config.yaml
n_layer: 12
activation: "squared_relu"
norm_place: "pre"
bias: "all"
init_std_up: 0.067
init_std_down: 0.0
lr_head: 0.00551
schedule: "cos"
Each number is 500 + 50 x the weight over its row's rms, rounded and kept within 0 to 999. Layers, rows and columns count from 0. Numbers have three digits each. The size before them is the row's rms in percent of the matrix's.

# layer 9 attention output, 128x128, rms 0.241, rows 0-99, columns 0-63
106:546503573445497525552426477516476468493448449475496538472562557491474430541561399471559432534451495399436536489561436460422422458502549461429562513543508475416510512507459498472524503464479527
137:528525525474531468516486439498464476454391445490434518484475540516421504556474428506566451613375472479431484525493435469481365451483551407422490449571481384377420513529485530459634470491526498
093:500636524570554532436510528507546628450427491420494589532510524448503538471473457495459369513429416556542529442534434482423428455516544475481478562505515503454501423456468462447481504506490524
095:439542534472506580511525492459481561458522500485558442528500492561518396492560474436473496484493538571507511490485520475468491507434494467523469547494455513522490536433558464530493534549544466
092:476553477459535513481534453521493496465561519539523441544532443513569423506481511457535492464498506513471516533429515480480522577477536554537505577478590493508515555510496497516499501537510463
087:515451472453513511509547483516480491580559522465583492569464462499587449488488550454510558472566530524539531528481554494491558571478470527545529502473487498517557574554544498522446473613504449
092:514529500490524519487494501493473486562458412466538587527522558508461522507535507466518513459447484483413536579525501538499436464466530451482585433491493499456533415460471448503485405475548520
086:433531492527541544509507524473460470527551539592497526464464492545453506427506503540437565456506515536551479441422593503540578572481556468547466460522538498524466498423492581462451488515471524
110:503558464471426494539536541460494439499526486537507502450492579525426459496480504466502559415498539454515509520514540542468526517460479507490456512444496536563535490513424564549510410474445524
107:423523552487521484492424508504460538537503477505519565536488496508505508500602469488543509572466441510464503538555503444537453468497542444500545455531500469493489462503537475474530488497493485
089:508489498603533503442514519590560541583537535509557513509532491500559451490520535506481500477582532478489481462548500438440519482523475511536526474452454532465509465459502476459389577502470481
104:411457474507450439450503520515461522500465490488462517461492475552490580555460517513556509592532542573451413454504468493464488498506438495456460469519452411435459555592495507506477569586506449
097:521499551589494492518470436483482496545535471497469523518534510367522532441622498531465420576480429559536538536471549456550474436541540502517554493486553468481479448448495460440516458418429487
087:501476510455524475468541455368502552463534471495572450601465474541553520504510479458507505511471457556483512593448487464495488508491512473527556483512590472490505512565555478528573564554523460
100:447485446592504488538515526447501518577465532474483570543466435543557534450440539531504572553488494570489508556457509564554499572494449511491482459440485503519515517605532434467467472524528506
086:478471552400530550459462456487579526515485477524498437521549506466468524528490420448531440540412495451438488551438453550493458476509562498457518543566499446427431492497543525505570509465548496
108:455526527547493545493467477503459521501494460509511473442495462531568433490468498517498481455565530556517459467473505487417561493526515512470459537521489551410489525449549544484455561582542541
085:561423529541470509563558578480501506474480561515446493470466507495452498519485492563493545495540481457535469438575465498460516490524495542546419552517524541543505474541428565473461533470521588
109:479476439557486572487493510525574543610602565541523442518488441489584476509490557516447543486576501495530483510473523532575590545504467550543488545409506508589517512487463511493435488459476451
096:446481513425528521498473507492464512463490467493460437406527574570469509527487482464512511466473544577480487464452476507454518486450522523484445551565507481487476557491529606560519526528583562
086:566506448527556453442511485582532477466457458448494490428537493490496544521420532499497533580513487548462455447539480522500504516473501522500531450465450473479429505535429459470516511447497455
091:483479554423564482498499642510454510476410500443462526464529569532439552602503484465551520602469493454468426435556468484426432475416475444488511419573427517514496514623552429562519541536537548
093:466468548504509536517474483549502475457552504539496453525545516527541462512506561552491530547530499532478468431468530433530512446507477532538515514587492435512482494464566558495513572488462503
104:554494507445547525525551521447556472454476506449515512498490486620538482499445507470511576441472535502477527499517445526453535565440493510481466560510470592543493489558533532532438518556578546
090:497494511507479491479470529413510509516489483474532504517563587523525461486486484460507497453491518483469518496488509518407465461491481484489553470455505563539604467474467422545483519529482532
120:535568411570443477511565473484521479485539508526539497505443455427516510441441533519451523419534524504580482559505511557560563509508483530523459525414559499519555488458419484509479401502474457
090:508389572505543501540423535475513467539464458466478474516541593501498457564529529526448534539533538503440468406440473432433463419516469454499516416584455495477539514458569492481455571508522582
117:563503548545481474498533519528514464457434505527508528462476499408467507532484455467569451535474480463546487517587404487442499477512534514451497546523487493426454448554428524489519527459448554
081:533489493545502510543583457447481565462486456506511436440450500483520500531461499485504455489558550539558445528490476522495495489500453511511411584504472527521581511472447570492446488508541527
099:422549541528524524432488476497558544510538493431511536587570468495476470493559411438495503557440457505504546461439468476504480486468558489497562564541492508464423575578514480494535556562524441
112:462525484545538586511519527529517569586597608485523549549486434519528493428433582550447574476564490537554530460520560540502547555519474511527465506477476534534499484490553462456424499547524502
096:534486516470444481516553486422540490420446487472463454416491489451451574547442428462594479483429519516548473487549412552450459510490504541418447556521447452418474525543448544508547411513617558
094:593481526513575417563557547596457467502467513505513548503502566508496506470487468546460505543500474429495505493520480451473486490529519402524510460548477512491463440498484543464479538495436531
086:554474480578566500594499461540452510527496500494513491457470497428534554486506557534504464556572517555510470520478519475518491501542457533471526497506455484469564513516537477490457455420474538
090:497440466506520415503486510562539439571529572449471536515525507528525502483536576570510552546527537540479534441548506448556505473528479501539541465488499469529533510579500532437462498509526484
087:510505450539443424484539479539473514442543514506506419472493468543563462468472518530472495423607532499538474474543500437477591504550439515562451511447553554514481499425454510503446542530509436
100:543412556494459462480461499515490441487475511479453510501537589445463547503519457506541511466487519396483500478569435540439474438550496505442551499527490526449499431515422486505489499440476518
095:463606424497568473460583555538500543511528456541570555555472500452554522455481482460460535430524486531541531505474527536532508542442479506571509460472524519550536516449529423523458479513441473
074:497555515488531562506533560554535568458533531454530582567538506515586494485456535524456461439501513519478546489568499492526534500472505511593465497510553528524593530478507522485462594512517506
108:453515465466497546482491538461479484508472507561474517456470452535401556522481560532493510514506496556513427460457530490520529481519459544477454479492458503504525487517539524476509430458491528
121:502441587477605510451492579583464543550469503470521492564539586508491430514577465463487509569507465475471522425543479415422478468464528391579563428544499488467464526552580431486495632517440505
120:548481464469529506507558562554474510487529573500554492537499470548501446554456540474528587511543495451499473458587514517473526529463438541561512529463476535549509511613487499521492539480472451
089:462427524460453468512409476499475516500539484550477509495487403477438536488545524531465480473545486518522409538445539486604571502579540524514522462515524506493523526446567503523508507525516502
095:478512486464517498484447487569453559481551536519502415517451506510524458452579458484469420433520440443595511481509505502508578520564535477540477554461594584500427472477461545482521507477456463
090:575499455481545385474575597501543452455477465511474493492513501440457585481398479480424540480522541411571497462435539520507521560489500471557473404547499566482460505546514536530485529478457527
103:538435560475477515549509482463497490507476488557465477468496488430468480606514445481581442599448492430483453570518451533476442454502528535462492492579471422438478496521437527496572479490516547
093:595424525468473466524535542570508408546499484502540518456521531433470501555510492475552579490517521417431548494597475502463482492437459524488560486484442456535536535509451439499451476444477520
095:404530491531442596464426455437560544583583524489538435535508470504514493454468559505476533551486488548522530483446563523525559508521486492509478543494487466484434507547540648468507453533471439
096:513504487521436482484475422466471400563573539504497541476543472479465501492535582511529556519519515460493550536476569500514502483541500584462588504430517521526475479587430508512476406486468502
101:560520410437492481581553522500487459476458493464501503432473489524434515517480542494458501457539552477555491464484517546484501596529415563462488475476484547493533521524468467531470452506510544
089:485596535500537525477522589522516533475468433447424501434553570457462575492524427464479431522454459532524544435494459479469428488459571473506445512567503484483482558488530415485495518538552601
080:498516566505584527438461519512576569470512484432518465586547559509496495499547513475418522486498460481485524447469521428511484457471531482547550457539492572541430459447614462517478621429505511
093:525512501478473520459469457493567506513543484560572466505532435475470428487567492480474474444508523472483528493498492485498563495567548551516524436445525529461479467432396524455487493488472432
094:496504480536480467478473417479488458607538519473576571585505413439438551441492538529461493540484479492480554569440575501528513508549521436485554458443538480467518485478525405497503482530447447
097:497517498462491512497475487443565464468533502513519446507518412492487421513535500531471508512486487475467519534489559499545501517505555547538550431465533490490448507433479510474543496483530449
087:502515472421518500472493554579589457581560505447562450547515465536562405570537583465545559559537531464411555502529485446566500554477505507547584472473481466533467539592555493488470515586545422
097:568482457504453477489556441495534479518565517610562458518482434450559509479429517506474515473558497459520521588471529543572548525502448553521526548440522537606572523477424461512505497477411469
093:502506469487489503505540507539543444537566553523493501476552497531497477470507547484505577401522527456501553496459530505466570552510471576517524543476549583561466467515461534534417454455493510
091:463546566501526512507509522454530453431451432512486526463531545478464527503471450502520425468402541505419429533423479484502474487506548454425435394568488521371447472460537496488528520543515577
094:456531521538423491517425484488464472444480565476398531468478553523458513454566508584491463515494494460559496419536511487566458431597514486447484477485482544489507402438495479458532469402441545
103:608544475493562487517547475572536505452512518501434474453512480445501545460475531549374461430559501437549499440442525493508510538569490550535454567511506599539459507424479521481411484453519531
112:567472505390479485505598520533499467445490542477449430448490501486515538572496491473590511465531553438511481492603441551506454535452456558469473574542495521534498580531493484569518473548603523
092:481451579466585490471520461483451525500518467522484493545533491393504533493523437474513469513473430505502485563483508475417495434475554492537531548594524463442453530523496519501531497531497491
076:482405422488500416503529604501478533467416499510478530546461476518433493558459510487466502549498532561516426482435453522518473550501444487508488342449440456503535502479526354550558497514518465
110:514452474449445504450484490616504468554538505485528531495573517570541470524508526486554521470530538459424540464543518512554539520476473519482545494457485485507479580522517449511488526533489472
096:511544477461584517469512593535566492499535486487585451531490469471561443550478505457492528539546520533486515494522498488520557549441494512581493457513456494527489555552545534515500539526495430
104:450496517533479496506486420441434559499493484572492556566502507495502529499551505511514426514489489542471519573470554475538444454488502462502529510511534423535574496424495488494542532515493478
097:546465451513508453506522524479485560472448482511479487465474468405503565521402510522553501581484480517535471500535451547471470502502483541509458465507542452468518504537467470487540503467492470
082:475442498498510476510503504496496504502425452513485438399444450478486510517572481469524522484522565602517462532429473510505557581486507506478453470483451522530469567444613494545471551474529529
116:452503567501541563557438490407474511437463502528484504487458504578439509477512497540479466534456472548480489440442500432478475450493567410477458469597501476486461454460549567480527532545540544
085:505512487569577432450484458532503537468513480516492519513535541410511517518470540519466478556514490555481501462494519429513452490527534478539594467525558422415476543531515503453522527490457445
109:519532501484495455478450515532490522497447519410497575553487555498532587461540508511551435526456442502506571524606431520553407453549512423438566431521545477489528446495515419497545474570529532
102:493552465489488467449477436587535488503511465519522560509532449515472461521564506503557506492458497489420549555506485490548478530497523502443603493447492481498442544499512510481556476490504436
102:515547491575452454501465518366548472424494562497503456574459493521583436448487493532542469495509491450558508553599428519543491446572496483493470491446562605511575409515468426463564545484495483
109:479485530467446489530452367370502482444481422460544501524450466524471523509482449490431439439442489503473466538397502490473548441507542445492453561538535484459503477402523599523518563497515444
091:570543444490542526502568527635546524509488470461469550462524599476573497475452470468499497411496502472524562499531445594521495567465518561487491515496471492494499505495431508510456399519506529
092:460482486410497510489405515459499614397415440418484493484528458544451523520492467479510461584471467534443461443483445536515440507516514488460470482525464472439478570592570492528526549572537438
092:518559530515484503534533470432470430439528592506493513546468439497469449395515527523504476436525459448634540527485579513548515536594498560499510522475546647493511429478506450490533394469450529
104:466594414607480481465516428494502526496582569584523487535476456506605447370491575532441515431538514537559563541466567488591542537559485534502521543398556547555519465483501488485478434489432463
115:490514531505482492566489462464423450522485474537432547476486510468443531513514488541510437513440472520477499570494522461470464431515531470459468509522545433447529485464429549449551421451480534
124:517517512509467515497471477510512440517500451457532556492504484458465501471529450501458479428484524493495495522510480532540529513521540492476523470472501505446528471396453427496475488445491509
085:424516543580500546494442483481483578526498505528545581551549489500459491471515522510493508523448507516421466497445534478516459406490513445509510454483469459499541441446506477490474497489417469
103:499510411532396506526561444428550427546558541549531496495444428483537515444409542535488550459507531515529482579431551640560593601510443558506428532409559503567560493491498486506489450468470462
091:500529401511449413452492484594448440522508500496493515468450462531527475467521524532505500395590558496482475583498534536531567594585453525450512483373488584497497531474443485518484458569447442
127:517469548450475496511505482496521524429432436481495525479519559517529492572490411438588459531390478465453510524547401482402432456461536497431527495552470423426434474535469567506568517491553525
102:488531518528505473540489524426493554446398513515441498422420492501419546501452449542470410502489441492601436454542466480341489466553515436461421557549471534456443407458458580484532539494496576
085:527439539521509542556469489501494526561495591490458480522559486455463511523525553549464517567471487486507498473453522418480500439545505477487492535552477487477461512557537619451512460517481540
115:550518516462571539519582579520568473485524513455475454476514454521511493517439484478446478446530517463503519478467516499489518569471483522539388563532472617561491554507526534504457528548576564
096:473498465487551547466454529646491491619574526530540534499566493547532449495542552498479558489582569485452525453429541457584576549476499493555496488471505449520555630517574468505384529543460453
087:499527484531502445438481504469496566461452463459536527530504474495542543455480460496459490500501441467526492512551507468472460479503530387524523482462550541500506489503555423504509637503469490
093:496523460568468491490541461462511454565556487591498453463456500407500548462477514501437475439546496531581485522453565530528563507516500508539457561464536505550547449418422491507483510484428462
086:400524534480472527524407486415469543442492552523464445537451499538485502470531514548514473576472458543542490462476556453537503487532543467506448548507506499518486470485544579467569484455485448
086:530459507459430492443493490522503526562504394499515499549513599490490498555576407428519448463438516512446495578494452546519468482452496473495514482469499450485547530466426506546579447531477496
123:504481546489459583493510525440505511465562549517501377539483511527510449537529522481448486471551511449565479466515544498517559485501458549566473564502494608574509453478528529527496503450526516
098:478541497558539537541572533487477514471515572561488468467357493502480515477506529543446534452526497517566544491546498494544498531491478457542440537518527500552476447433475525475483474405504564
117:473523445567475488504464459470497508548514571516512466498458479525504457450518517560482552474521516519509502487499551508509523514518504498522488510434524482525499499437495564483483482447517440
106:518496437471472508558566473467591449481568541585539435529461452522561481429407544533447533459534549475558501515405541528499581613524452545505426544520532523551511511479552553521483524535477517
133:529433572578497487544471416484408540480424485511434558515462507435484553522531467528512390557442433511549488545522439481489445377545525455453505511534503432437530458472454487469555518447501559
131:452442558421532509503476527514478507487512493526421445478505565479472500538552466512488482500518490505499483423493495450412488469481486514513457554570505475541475525438530523511498540493488515
115:534463464556480509568576559390513536461505549534463437424457463568504537463475504556501550453562533549564455450492496560461526566511466539524409552498508570562555485519475517523423511484558530